python train.py --n_layer=13 --d_model=160 --n_head=5 --n_kv_head=5 --head_dim=32 --d_mlp=640 --vocab_size=8192 --activation="tanh_gelu" --norm="layernorm" --norm_place="pre" --norm_eps=1e-06 --positions="learned" --qk_norm=false --attn_scale=0.177 --bias="all" --tie_embeddings=true --parallel_block=false --init="trunc" --init_std_qkv=0.0328 --init_std_o=0.0 --init_std_up=0.0328 --init_std_down=0.0 --optimizer="soap_variant" --lr=0.00657 --beta1=0.95 --beta2=0.95 --weight_decay=0.0 --lr_head=0.00853 --grad_clip=2.0 --warmup_steps=200 --schedule="wsd" --decay_fraction=0.693 --decay_shape="linear" --final_lr_fraction=0.1 --batch_tokens=65536 --seq_len=2048 --doc_mask=true --train_tokens=179100000 --steps=2733 --dataset="wikipedia_en"
Each number is 200 + 40 x the weight over its row's rms, rounded and kept within 0 to 999. Layers, rows and columns count from 0. The size before them is the row's rms in percent of the matrix's.

# layer 10 MLP up, 640x160, rms 0.21, rows 375-395, columns 80-159
103,257,230,232,195,219,205,115,192,263,235,231,189,186,223,179,179,165,304,170,157,144,189,183,218,206,238,239,177,224,243,272,164,198,201,201,118,147,188,238,191,180,236,235,258,191,172,226,153,173,213,281,279,149,202,190,222,282,172,197,183,230,249,207,189,174,208,209,157,198,215,182,145,173,249,158,255,178,189,204,171
097,213,219,174,152,219,150,254,137,190,199,237,239,123,185,177,271,175,320,257,291,177,203,159,229,217,210,134,163,260,126,186,176,201,248,216,229,178,210,255,205,125,207,220,227,238,219,204,231,165,134,113,178,217,253,217,212,196,219,224,187,240,179,230,203,193,183,240,204,235,223,164,187,208,203,116,158,196,199,194,162
110,203,231,219,251,185,160,251,175,132,185,142,242,289,177,209,165,148,283,165,209,147,237,207,129,209,250,252,165,241,141,128,166,220,177,195,178,215,190,228,250,221,236,206,150,192,196,270,107,216,176,142,219,248,233,205,189,204,147,184,183,268,251,187,194,235,193,207,296,260,238,214,172,217,205,313,125,182,217,172,178
098,122,230,152,262,116,168,203,210,185,193,213,143,244,217,175,189,172,193,143,230,136,151,165,132,215,234,218,206,154,222,269,211,299,205,259,235,147,158,254,232,254,209,185,165,186,164,168,208,233,177,213,189,176,226,217,200,191,184,256,166,120,227,203,158,164,137,192,184,193,149,240,145,209,217,199,211,157,193,154,246
104,250,209,204,162,232,177,196,176,205,193,248,209,215,186,154,225,182,169,258,174,189,194,164,218,207,298,236,216,170,232,210,144,145,243,158,234,157,212,225,174,178,258,165,209,209,273,137,136,264,154,209,216,210,302,163,192,154,241,224,220,123,196,294,160,224,221,182,213,154,146,205,169,240,218,149,172,208,223,193,187
100,168,189,119,219,266,116,235,202,151,221,192,160,249,172,212,133,157,177,179,216,149,208,192,230,216,243,200,217,222,233,156,138,228,154,173,253,143,200,202,257,236,192,213,140,158,148,287,162,264,196,190,240,209,219,199,158,190,155,229,238,164,202,212,266,247,206,241,196,256,265,146,254,205,209,229,198,138,124,209,263
111,186,186,207,207,185,188,152,233,185,180,241,164,175,155,192,239,112,195,231,232,248,180,205,246,202,187,219,162,223,175,229,175,176,225,142,142,156,230,272,164,234,194,264,215,152,267,192,194,144,232,121,162,202,169,123,164,194,182,272,195,271,264,168,207,135,226,181,215,173,171,235,291,202,249,173,207,165,226,179,203
102,243,224,207,211,156,239,152,228,281,255,206,209,289,199,198,272,186,184,221,205,127,257,293,243,218,202,176,263,161,235,212,238,179,176,203,220,215,258,177,167,202,211,119,242,235,199,149,226,149,213,217,171,219,216,199,214,177,136,191,198,197,180,189,154,226,251,169,191,174,177,291,192,195,225,194,189,132,206,232,213
099,181,194,200,177,205,188,228,193,136,184,112,246,233,196,309,220,183,190,186,191,166,174,227,177,216,150,211,238,183,196,151,252,200,165,199,254,183,225,198,64,184,210,195,199,172,186,198,179,183,231,189,128,213,158,123,181,143,149,181,233,100,229,183,235,179,206,148,203,218,231,222,207,196,202,163,177,199,186,233,201
103,233,225,196,212,205,213,188,217,236,156,254,242,180,175,169,179,196,223,182,167,185,194,175,262,198,183,243,259,202,227,223,193,203,244,185,176,176,197,194,284,197,166,101,208,191,190,204,231,204,240,260,165,175,232,205,134,225,138,221,191,126,190,136,135,176,128,201,316,214,223,151,159,206,172,189,305,135,166,195,221
093,189,157,268,204,211,173,173,124,171,238,160,228,176,212,278,233,169,205,242,202,176,233,250,208,199,230,247,142,228,227,180,201,142,235,167,252,241,191,194,181,208,264,130,188,199,251,158,177,104,159,178,182,176,221,204,160,151,208,224,200,214,267,279,130,173,113,204,212,216,264,271,248,182,216,182,220,203,108,190,208
107,224,198,221,217,184,185,180,142,233,184,169,198,106,184,247,242,137,194,236,149,197,204,232,219,206,152,234,292,212,209,213,214,234,190,166,207,151,256,217,161,171,172,202,144,121,230,193,199,190,145,182,138,175,221,243,192,159,283,261,199,161,209,208,197,153,211,166,269,192,236,209,127,214,198,193,159,183,259,219,217
103,256,155,231,155,245,254,232,219,184,162,214,251,148,213,174,175,211,230,176,237,217,176,198,182,121,138,223,199,184,151,163,139,162,217,232,168,165,275,276,251,160,264,165,234,165,269,204,197,282,158,168,137,216,249,191,154,195,186,146,215,170,164,215,179,218,114,214,174,177,140,153,214,159,172,179,207,157,247,216,155
103,206,138,144,170,172,244,138,236,164,152,199,146,236,212,251,236,209,70,208,212,249,170,88,161,187,217,247,203,178,214,195,178,184,137,179,233,170,234,227,188,203,183,212,178,234,161,140,203,284,200,228,139,152,215,228,179,210,171,202,252,225,254,187,285,155,182,199,286,178,255,223,134,226,190,170,174,198,269,142,239
103,180,207,215,250,182,198,212,219,272,269,162,298,223,171,141,188,251,157,163,206,256,212,140,192,155,183,201,203,229,168,178,236,210,226,264,153,187,182,200,173,258,205,173,244,187,210,186,172,266,204,219,201,204,166,205,196,193,196,229,199,195,175,154,217,212,193,162,205,198,202,141,236,284,254,152,167,155,145,205,129
095,224,156,165,236,167,141,162,231,248,199,266,126,161,212,171,160,191,186,156,238,143,204,195,179,247,277,154,216,196,205,167,262,210,130,200,205,145,187,194,182,207,249,239,244,206,232,217,166,131,187,200,178,166,188,164,166,211,261,273,234,215,231,227,237,190,238,306,211,192,185,210,198,225,150,220,168,214,228,128,217
100,247,183,174,194,192,241,211,245,197,214,222,84,160,198,265,183,147,240,225,217,271,205,220,190,230,176,208,211,205,171,191,150,194,236,152,223,212,196,246,156,254,264,131,221,201,217,191,196,179,213,227,193,218,271,132,132,151,235,206,261,209,144,208,118,213,223,250,239,180,248,202,245,218,208,210,245,220,278,153,254
103,216,200,218,169,243,294,248,145,188,252,220,193,148,279,217,213,241,239,184,171,171,162,189,214,150,231,189,224,197,118,238,241,177,216,172,274,218,162,153,176,262,197,174,154,217,213,281,233,122,250,240,222,258,222,229,207,222,183,176,157,191,178,153,210,243,179,128,209,220,210,219,248,215,137,136,217,212,194,177,232
090,197,202,95,229,205,140,247,226,187,183,129,194,236,232,139,153,196,166,214,251,128,182,191,167,200,162,221,219,264,255,191,160,208,148,236,220,199,210,226,227,249,188,223,198,186,238,272,209,242,226,172,219,206,218,151,169,152,175,172,213,158,212,181,203,228,197,229,206,194,164,127,135,193,154,170,198,241,297,112,212
105,140,240,152,197,94,212,188,198,162,156,150,232,242,213,155,145,179,176,278,179,266,210,124,188,196,208,236,203,218,238,241,107,212,249,157,226,272,207,216,168,241,255,144,224,216,227,189,273,206,152,136,199,224,211,240,127,232,191,215,169,257,223,205,164,216,254,188,234,225,182,233,228,277,164,229,202,309,264,136,130
103,213,193,200,240,217,220,228,209,207,233,221,298,214,246,206,129,197,234,171,184,225,305,179,172,195,172,116,163,242,265,171,198,173,166,218,180,149,204,155,165,196,128,136,267,145,140,207,164,193,253,263,223,190,267,198,221,190,184,160,118,183,192,155,149,147,142,243,206,169,239,208,173,214,190,187,163,179,225,160,236
# layer 10 MLP down (transposed), 640x160, rms 0.223, rows 375-394, columns 80-159
111,223,149,171,235,302,196,213,170,236,188,200,200,175,229,131,266,119,244,234,305,190,170,205,195,120,98,159,211,191,269,262,181,181,234,220,159,108,244,220,121,197,167,184,236,183,251,193,258,224,155,191,268,230,181,188,216,216,170,179,240,266,188,145,183,242,218,183,204,179,239,158,238,143,200,104,188,185,300,234,264
095,222,172,248,187,203,265,201,173,129,226,215,248,249,281,291,174,212,170,220,155,209,240,231,221,253,232,251,153,129,231,170,228,242,211,254,236,175,187,239,255,210,148,240,201,220,160,177,209,180,190,205,253,222,198,205,206,168,217,282,204,182,189,176,218,219,173,163,143,235,157,226,193,168,207,215,197,174,270,148,146
090,302,206,211,194,225,169,255,127,196,248,250,215,162,184,167,242,173,208,272,249,174,186,226,227,130,211,222,201,183,134,169,221,193,199,230,169,174,211,221,173,246,181,223,129,248,89,280,195,209,202,176,81,196,258,185,213,216,245,223,143,137,274,127,134,137,163,235,217,227,130,168,230,239,166,217,176,216,243,162,160
100,169,216,158,182,258,190,146,167,154,236,196,182,153,160,242,170,204,217,182,185,225,201,183,181,227,279,294,162,206,185,160,234,198,207,239,176,175,246,202,232,251,195,170,128,188,211,182,210,229,192,188,194,224,183,243,167,134,209,212,177,197,170,260,228,213,189,246,191,172,208,173,277,187,161,198,128,197,245,259,244
106,140,206,158,103,209,135,229,257,198,233,187,150,210,195,178,232,184,136,216,238,160,229,186,231,120,228,150,207,136,186,195,177,165,198,155,223,284,192,205,241,207,250,189,180,211,162,183,207,195,183,255,176,194,187,192,263,203,201,163,139,241,122,213,235,218,174,175,207,209,237,260,305,100,227,239,204,187,203,208,214
088,156,216,259,237,227,146,151,186,192,210,174,263,170,238,199,170,201,199,211,250,201,156,187,170,180,222,214,268,240,212,137,228,137,194,123,185,165,261,195,218,237,191,190,224,176,213,153,251,141,136,161,218,182,274,155,223,236,169,206,241,229,245,224,117,154,215,197,207,190,174,220,193,195,110,203,174,188,236,156,193
093,243,196,198,117,251,186,185,280,182,223,170,161,182,141,181,153,128,201,172,243,166,222,177,204,160,201,236,264,211,197,227,199,181,180,264,256,232,196,181,261,208,163,158,240,228,225,161,249,230,167,172,149,202,174,249,297,224,204,176,168,164,224,117,203,176,209,172,201,176,199,218,203,198,143,209,197,219,123,198,285
107,154,181,164,216,217,189,258,236,218,176,198,203,235,142,246,208,221,201,186,257,176,203,142,187,97,216,252,231,164,218,207,212,226,215,186,271,228,67,235,200,202,203,203,203,230,126,285,213,276,214,228,182,185,190,248,233,226,156,145,249,163,221,214,274,219,186,238,246,172,274,171,170,256,256,184,204,204,135,223,181
091,162,185,245,197,251,159,182,186,223,246,142,120,195,266,205,279,219,247,203,83,199,234,229,207,156,201,228,176,135,222,228,258,190,231,187,266,235,176,154,197,211,150,221,244,154,241,199,174,231,248,255,220,197,199,231,215,217,150,196,205,224,119,264,207,202,228,177,206,161,221,238,244,208,230,149,212,198,224,144,140
111,209,244,174,198,214,206,158,266,199,266,183,263,212,165,232,239,225,263,152,223,178,189,220,200,240,206,194,175,156,171,237,197,177,206,155,298,185,204,202,199,152,209,177,233,247,137,267,182,186,233,198,231,181,138,121,194,173,197,228,142,252,107,235,160,176,188,148,228,174,187,224,157,180,202,88,158,233,234,181,224
095,97,240,251,144,216,173,165,223,108,259,258,229,178,179,164,121,189,177,237,222,207,219,247,160,194,193,221,171,230,109,183,155,249,205,157,191,206,278,180,180,169,207,199,214,246,122,240,273,283,179,209,212,193,188,200,171,171,182,161,174,237,183,123,153,251,141,197,162,161,162,174,251,315,137,251,183,254,193,164,156
098,207,241,255,100,180,158,289,308,213,226,220,104,143,191,138,231,220,182,209,175,234,172,254,178,245,255,141,228,193,198,293,251,184,196,252,210,251,263,197,167,213,178,233,216,277,161,216,170,245,238,262,223,247,184,133,192,194,184,197,200,212,203,224,217,260,171,200,230,162,206,252,215,180,211,187,239,198,217,225,168
108,124,188,205,248,178,253,184,171,127,131,211,196,212,184,201,173,228,236,240,242,227,210,211,203,218,170,156,151,245,178,179,218,155,185,198,177,243,275,245,189,133,186,260,273,232,199,189,140,262,176,213,147,138,149,229,203,221,236,146,225,221,176,173,205,147,193,265,151,244,165,265,210,177,221,192,261,178,170,185,183
104,212,268,203,206,175,173,263,225,173,203,160,258,162,191,106,172,212,251,266,144,127,218,248,253,156,151,161,58,199,284,248,234,160,199,254,158,187,209,184,161,139,157,232,178,202,170,186,212,194,177,155,175,218,232,220,150,235,156,194,166,194,212,198,199,229,214,195,219,130,168,212,148,218,199,190,257,181,205,212,174
098,194,134,223,193,195,251,199,177,200,148,232,178,201,149,144,234,214,214,162,238,171,179,217,249,154,230,129,235,191,230,195,331,268,112,101,211,192,225,158,184,193,171,181,177,205,242,220,221,251,164,90,161,214,204,231,191,235,183,195,189,171,190,220,163,157,233,266,217,178,194,215,103,253,136,241,194,232,263,127,256
096,222,247,134,171,180,257,223,149,118,139,181,162,189,196,271,228,203,216,208,270,190,173,226,203,165,161,160,212,212,143,151,224,280,181,157,184,222,138,175,272,228,187,215,218,231,151,243,222,241,205,242,154,249,265,217,214,223,253,251,236,202,190,170,221,214,228,192,178,146,183,261,194,163,283,191,261,225,278,189,184
103,152,158,210,227,201,139,226,180,188,304,121,238,181,213,169,211,181,222,197,203,197,243,184,173,215,143,232,208,160,218,205,221,233,175,264,144,219,198,205,252,151,239,150,205,158,237,176,178,235,194,240,180,260,184,128,143,206,234,198,244,172,188,288,234,249,237,197,225,252,209,223,156,167,258,132,250,115,185,196,238
098,189,182,189,156,224,195,143,183,271,238,206,239,140,230,214,180,165,198,212,168,213,295,230,189,211,187,181,186,140,150,165,240,155,207,280,204,184,173,183,154,205,151,195,180,268,210,233,247,205,138,128,208,238,127,179,213,176,271,155,161,164,232,193,241,225,162,117,251,157,263,256,180,188,200,189,140,227,190,216,160
092,262,158,191,167,182,186,246,142,201,160,209,164,230,236,169,157,230,189,167,198,235,144,173,257,128,154,132,239,158,172,186,175,174,246,188,192,196,130,206,233,180,214,255,234,146,269,218,247,145,190,219,221,188,225,326,240,153,205,252,198,162,243,233,239,156,194,171,97,215,244,197,180,180,177,217,162,147,197,207,157
110,265,244,219,142,215,186,162,173,209,127,190,155,215,218,279,203,274,250,288,181,204,234,245,167,193,239,176,203,195,164,175,217,144,220,215,196,205,134,221,139,189,209,218,176,202,124,206,210,177,277,215,184,268,189,194,180,169,195,313,132,175,278,216,217,217,177,207,174,226,160,187,110,208,227,217,194,214,158,135,272